config = dict(
    num_hidden_layers=16,
    hidden_size=768,
    num_attention_heads=12,
    num_key_value_heads=3,
    head_dim=64,
    intermediate_size=2560,
    vocab_size=25734,
    hidden_act='swiglu',
    norm='rmsnorm',
    norm_place='pre',
    norm_eps=1e-05,
    positions='rope',
    rope_theta=10000.0,
    rope_fraction=0.75,
    qk_norm=True,
    attn_scale=0.125,
    bias='none',
    tie_word_embeddings=False,
    parallel_block=False,
    init='uniform',
    init_std_qkv=0.0125,
    init_std_o=0.0,
    init_std_up=0.0125,
    init_std_down=0.0,
    optimizer='adamw',
    learning_rate=0.000605,
    beta1=0.9,
    beta2=0.98,
    weight_decay=0.1,
    lr_head=0.00414,
    warmup_steps=215,
    schedule='cos',
    final_lr_fraction=0.1,
    batch_tokens=131072,
    max_seq_len=512,
    doc_mask=True,
    train_tokens=1088000000,
    max_steps=8301,
    dataset='wikipedia_en',
)
Each number is 128 + 32 x the weight over its row's rms, rounded and kept within 0 to 255. Layers, rows and columns count from 0. Numbers have three digits each. The size before them is the row's rms in percent of the matrix's.

# q: layer 4 attention query, 768x768, rms 0.0306, rows 286-303,350-367,413-431,477-495, columns 384-447
# k: layer 4 attention key, 192x768, rms 0.0287, rows 93-111, columns 384-447
q413 083:162157118090176127167140124092134145132105102173128173108129123135075131129126079107137138110076096119138139197117106128089116099068107147114114149175101161079156158045170129147116112092067188
q477 089:137120166151134127121130142090061153086178128113149129112093126152087151145155066129166109134070109061147165179169096125107127134121150157064091119178097147132079112103176145070170106124110134
k93 103:146174130128138185154130185133112123138103101122114097120102111138080149113162062077110136138069108138129103100143144143129164179137192087068106098216094129150131114082137144196109091097149075
q286 088:143086137185140105122071115175140133123131139174159122113131092117145131162082138146080168182075101166129082146101089112104127077153070109132084141130094161074113098168086190179136135112062060
q350 105:201168135136147074099109116155155105132142131162176089157147198147143125170101161170117161208139074139162048151139111079134127140144110138153165082081130155164168117180132144125114158180121103
q414 097:158139144137120134073156157173111064157091153128205127134134087098173144127140152096168158155110069136081114122071150081143084131161157086172143070097093104091156100187148156134104136183133083
q478 093:110147188097110085087123139153148081126101113092110110098167140140121127147125127129100105133095082150098116105113116105128138091150077069190160040112130121028170130142149117082134191156156114
k94 104:137099115087150119156068083159177076124127169110166120092113085119179144199166227134105118068126122203119115114117193149114107074116139116093144111098133127099126092177157189185083119129208133
q287 090:049158091127144150172243159124151151122107104129138066118156071147139144104141119151157150109194124119102146119148085181136128108091165166126082124121098150108093174141111133150152072096109101
q351 092:119122108153126111181114114106062199175160127174102071083170128168087149147148108093150165125184127150094145151125149146192131079132126168100098065131085188089147136134059133125178079182092122
q415 098:107161157155084137173158122054123147129091150172155088124141155163114217125161101116156161088119097121113201112174139138132163220106148158129108135178093123132115186132091159112115081084089106
q479 084:134159098144138138203161154137105146138157141162171078114173126127132114111159111109168157158213122077074102115176180122055151115123094228162143133172099148097132138138083134158153114144087091
k95 096:080132124108088146134158144117156164170116126171125098111143189138093119083129049101118161159090115107090125145172125187145102116147121113068132155187146110115113160098081140138105082134072100
q288 088:091129058114197135127117151135108130148115180095174077128186141116110126220088122108121073092187122110095153132161155113095161146094132113119115095152141079123127094113097192144151088110135109
q352 099:096184117145150085176075152111103084049151122131113053102109136105134149183143090060117128151098148158105132127105111128176124177119145141085098122154051143124114178090089167124188089105101068
q416 093:054116109087164110120067151136151126097140133103125033139181103109119140198146102095123128120124106192089131084137100122139122181140152160101139134173118080153132095088075146108195114148075128
q480 087:067117087112174145121111143189142038076160078112155133134171141120097134198120109084106136117095135148109137168146105127132161184137144137095105103153125143146121083110118109113116141136119112
k96 105:141109110171088120103135144136148147163097149206168082154112137181099125127172034126130113110139155076114080147128125135137077050124083133111165150150104115178124131079057120124123079142085086
q289 092:123155032114160169153106136060133122101142157106058108151074123076129135127124137096105177100136056155153153105184139224132183123079143153123148089103143188107106137156179158125155097152089140
q353 098:134129132191123143105084152071162160075126175159129151170088111093134107102123102144112126139122110127160099185149125119099114161163097153108119147127118181145129147114114147060124102160080201
q417 097:194112108123124134150110106128119131134095201120139128106149095145129128111132119112084129165118156123153163112147184123134134123144176088160157179116168130118124157152155117122107118148111167
q481 081:147080112144084178133068162131163073137072165099056072164098145121125158115100123146157142152121027159155152071147098126161096138102132139119076158136171098070074109125148140168054080171123108
k97 087:113099085152144112167139162156164136171170101138139157140126155183107175108148054085154116105110130103126088147083145123102067105165088117106147134146095146188135128078090130101203112109126075
q290 085:116166121078135196100147131173139161146150163107185087134138115092124138106141113113155083091147131068130096179136145137114101153111159129085118157115140097158137121094152127174152124089204124
q354 090:127176121123139184108213163140105143077125125150203074154108169141111140130167094110158098095126202066143147120111115117179122145124155167096114128179084148138102148123110135144182131158119097
q418 082:173226119140138147142159129072144128128193111180169112145081124172145146098189124104122114056134114092144152133171093124098148142137163159181111108149119199157139196081150142131078171108176150
q482 085:179164137138098131122159159076161111133120132174212101142064126131110146120143087109117132093090153097160150140082151112121132144138170187121124181155098126126149108076142144148173097101136153
k98 132:112138098144133144167151176131073152134150115158113079140125166141080165107106000146128125162116132084117120143133067163135133168122152173044143193198101136162105131070148087134154129147091162
q291 098:163063165128099142152125064106152123132101107101140174117112103190116140056083121180147173130106172113107184135138113119101127119108181142120089111132052117164111129183115082132115148161100157
q355 098:165125082111141142107101107144116102069113134063088136148121123138128102103071140159179143140129155130098141069104143133115146161128136090185117121070135092147093083133090092159164142102156166
q419 104:088120133098126126116111119184185048093116093081105129086131181131119153186078144137199156128133161126132152095090158151100124112076126085138110179079127129132102130147065121215111156094134126
q483 089:076114111183167130108119117132131159100159164123110148138146081142118172122120143145122120146116142186173097114141097142076132158117153138127113172101105112125086101142129175124148147159153097
k99 102:134110092149176082098136085066076172128113138137082117169135119076188107191083173130098088088146160212198104147090135083098081100136112106176148051103134158154167096150167184129134176072160137
q292 086:175124111109115122163100091165117133135126129122065148177121168085139087085131166118130185133098154123142127112094109128137119045133099120081130126090097128080184056176101192104104167128149105
q356 094:140102154144113137146096079089150128176100130089116121155117107114127160083137177131115143090139130131111057085162172070076117076174160124148146139082173159084191120170139157126122163111158132
q420 099:149113135138173163148146089121110106143110179149114101120170107135146110091127148082086160132146126128090128136118195095084174053143119116175126097109129143129132134202134208127132116168165114
q484 085:185164161104125161182121113097147107137143146135104149138147158072155114136155152107067143145139116144091135114149169119143104091172125103138100099097136170116180150144148184119120129149125069
k100 086:149120125106118122093154116178133117120116158083181165096140101089194209130128236215177102130129126222151162118142175091088109116150142114163119133085109174069108072159150101122147126132154184
q293 096:129096116176100122141134178131121117072121088145106119123137169104081079059124076057144142125135140069131110139135110142113168218154085179111138127167104136140163148068136141089128055129118161
q357 099:103131119160147187181112197141156107154112146138115090141148135128099109125142060130125099187084183088091122134077091139085123172136078166051124135170093167123146165074130138139136161150117122
q421 096:149116130211140112141097126125099131111105169149121128137122157139098091109125073108141147131108127092121162154103129145069138126127138162033142176170059114148096157095088111109154145156091122
q485 091:146170139165117100121162156095133143083093120099100122143130098173065143114142096105169110101101101114122136185076108130071159194136139187085121117134134105119167190036149168119145108100122174
k101 146:108109118166100206169182178112145167144112094166127099113070102155073174139142000105143133127128152090104119149150082165137156135142087148058156120178112110178117129067155090155134102084123124
q294 093:160076059084191112129170166160130157099121201169135144127142104127084108157154144158162180129092103149129099136132129125068152111137133197133104232164173112088177092150074108099115180116115147
q358 090:149143065092151118121201123133081153102102136066103107092175098141110120072131148111177117185072100175154115067141116153081119131145151162162134140164130115068161150138051107143123124210111135
q422 098:115184109126161136148167164115111144178155162074130127098114128115051120095119125112105104150084157147144081139114107185068146111165148191145125131160104129054180124128115120099146142147106166
q486 091:144200072130167134120197166127089115142147113116196103139109052155044091116092130089119127204113131163177100167089137152093127111151094164138121099104145141079153073120084152174095187113130118
k102 094:161148116125082079159201094139162173133132152116141128146132194082219112091098210159084181109134097113122144134115123165198142073096111009143127105111132107135103101091162114096166119174146141
q295 098:151114098160111113051123097164133169081150093110102160060083092087087134159143142172125156128091094136183130110128085157135100152132131122120117126083080169165125075139128130145152100134143162
q359 105:098078125145159123071149102205096105163129143102122131084071129097108127138129110150116128168096120150115138090100118123127148122147085112127175121103101123139145091153086124158120229136134138
q423 099:102102181177169097078169111134091096121148115107144148060109107132148132177116102162067192170110101133158164106119132156165106067114164144108187111075095116152106092185107174137139145115117099
q487 088:130132105089107067089111136145135124130156088084110097176171146134140088154082100176148136124135117126135129120095044138163103132145167132106130101109101186139137158115091123149115162093126134
k103 087:145188130148153142201117157144157122164177134179177124126112103115099119192153156128157129141161179128110123164125111161141067102111085168110151114097144167078080082111103112102188117063180110
q296 093:149108201152127125107085138123131056082092170103134142115127159164141102145141107130138118119122127166164145161131126140120131171113129165131076097128159094135175152101112060054143133127094110
q360 098:075160120147118112103079173096136066125106114110103117075109147102117073129091118131167148074123140126158154121097105166109125176097134145117040085117109135132137161110141101166165138170156171
q424 102:135135129179087118158095112183127120099098103107083085100148135140176066155143133105112131112159157127149111146142100125158109142112153138132045131107109112138148141129149137179190132147122166
q488 092:097108118107075100139131146114127131132079095113155098091169173131101144121118114174160094160146178117167131105157186096155101116123163166073117174098096114102149154169109094141170094130100159
k104 091:099136160115142091156148152133138122183139120124141113148114096101102149153129087111168132158123137116143155076137174129100126170102094099142151090130147066128064137032094153146140141139109103
q297 100:111108139139132112127136132126097116134099176112076135153156132140135132057120114068112146112089163113204105151110091117109113128086147160161092074096148174148160177056192175050109107211122162
q361 099:083109069094122150133136115102118159129109112071136158120161101131154087037094126077139109105131137096186152129122113124097120103091130147167065103160140174057110136065142091122076108133154104
q425 102:078108074144140152122115092024141090188152077159112147094142095122134109075118146117107115143108116081167109160172112134099144109114149146105110107127177142143122156098123114135130041149130131
q489 095:089145140183084102089101087066107158139153129153141112109150106123149190144111127093148103177131156059177134190128110119093094117144142126130115092156150129139089190125126133159179104145139123
k105 091:133171146170086155083097141142168139116132077073119192115106090108123136071191102155166144064121128099054100147154111134087117105141112202123150165207172106174117102151167100168114121105098083
q298 096:109130140108119174072092094096096116140157119129130140145087149180128140083085110176120104115109173096109083121122152098133120115117163113093115188166101153177190152073089127118167172118112176
q362 094:046078143091135103088105071178106076132103130116165169130092133076122139146129089127104113096119120091115141153102181141132117123079128105118170176116093096144143085092169133219106192115177135
q426 110:100149121094099188158115149178126072084114134173134188136106158109140149122084109147138103088124169127078094140137179118162079129120118086069093091060096076146121131118117163189109135218093126
q490 100:042159116064099135079083116160091110091134133116155134114126183119077179095136112123121118117101153100105114182142183094110129136140160062044124141143111153161157142118157148107117167171162149
k106 090:127084129089125144159125160145167145081176114127103148160143145117088093080123080100124090159187169159110074138129124108187147116129104129171149231188121103162096137126084128057047088098136137
q299 102:089180120135171162138174173114140113070115112116147116090146165147165172150121174183124091125168182092136152162125118156151125121120110147138127115114148152142080097155129103193116141116163079
q363 093:115166120131135138121142150158170104096146111133168128146112138115150105118104144170112134116108159155159128115144165121168140159118133138204090157077144178187062144142151156151160100087125120
q427 115:054216141111144092147105157146147069072116160144135152128141153117124136130095145188119122121135142138150161112184140119091134157132096102151142103086195132177090107160114153110090130154170097
q491 094:088147143175143114169142150147140094064116121150135199094144153107107153121164136095127175091124104184137140103170157139077156120131140112164121176157145145109062132137116255185098131071124143
k107 091:189112165065122116080115117123144172141117122098146154153145115095158109144126115137135100181129118169098088190127139106151085171163157144115130062097184153169126111161128162147124133177156109
q300 100:099115128062086159116104123043114137115148180094164196094129109117168103168135145132154121167159191110160125127100146092128131189119137101202136116119079137137128106141196180151153107115110119
q364 097:076145116094079170133138161107123126102133185175137163168122126093158090178169134099126160130129134099124136133126189111126123145164152124112156129147082079167133082166136168168157091150111163
q428 105:065132151073127181150100163118094086093178197140089149123088108114119117119132130119154129183129111145119122096207195108079152099137176110099167137094086162129118079137181152124151168129096141
q492 091:152113163159108126120108165068079170056150136108119178114086104156198136072132116125158088158141153082064177120191115164103050174144133157132163128164089175105070098093156136079150183141143133
k108 088:173117067203182112141118106165137143141106150087158134121111126083176150090155144175157163168129137181183149218125080151163075134150098109119108088084151101112113160116116102123107109140132217
q301 236:120142092101135115099115140126123143142217119069147105143182140114213059178116219197083077132202119122112090070163163063143124119185118083154156134066116078135163110197133147165143175151163118
q365 236:135095179143187153104087138141137090069064147191119102123091115117060163130125064077162179152073100130177147160088085161120124122056139127110129082117154157140152162089112132104139167149081138
q429 177:078153114127119157133134068116095173131229139102118105103119124111160095139082216157154092130170146129114101087175119056090099189159119117147138106121178078132139131133129165099146156129161109
q493 166:079061099075183123123073038181131111123104129126165139122136112146165123104156191099221196121125097193138123122093196130100135105043119068226154137114160109128160113147097130163132148137112157
k109 088:197101135175152100097142163074197100119115166138123194133126163141141087148108162109154110127125148102153123141166147165089138144085203096159140222146153096116080129141092140079108139124081091
q302 102:135115180158076105068124116183095123120136149142110184135159192170188105062142124154130124157086176124150151069158152134167114178162099111187153140099199108123190081133109149120130154084211119
q366 095:134100110141100112122166174159121188133159148104091109173124160131107082068120115164142047144146123127184135157091096107153141136202110139112160134126159123123162111119122109118113141129138158
q430 103:154112105124118129129108161240154115095143125133134132156192130138127094090185138151136113151140162153119058082157095073175122091174103129113137120124075081132115094177160061156120155102154125
q494 094:089142153159156158096121133169104124097138148149136155119157086180157133136121144097106141164122155184187125119152141111170107105104090140123174141136123110105212149142143131124112134101120140
k110 090:096114099073078150155167122096124147126133046145162126114146116080112154153154090133094110083158177108140125161154092165109205121095134152119112116130110122211136172091134154141184108112072137
q303 104:125122124136147118098074110117159092188112145045122122072196175122166136088149146157052077131154113165140075137132113084144170031113143160114120116193127071147129131127139135157145130132081127
q367 097:130155143112139135152141132081195207142135093092077149086093121122101106095117128116096153150132121148104073136120155107084131075099106168122130112173087095118092017118111123107113127092120127
q431 106:189168123175127131171092170099150141151163123137107102130100171148143120092158119092123096165129118125090109128110139109068102154120135125171130093195121078129160124181136159161137129140119131
q495 096:108057134139145150137090131168087151119179177144151184121091167071156156139148097124070158132134124150104116110157139132105142138131100102113096090176088152118142125137098107127122151103129102
k111 088:136140117116094141097158157089158098121150141158095160109117103167162101127104148090143199112118135118190163125187094131127137154123180144111167110115149145121123139103117082087128093147068154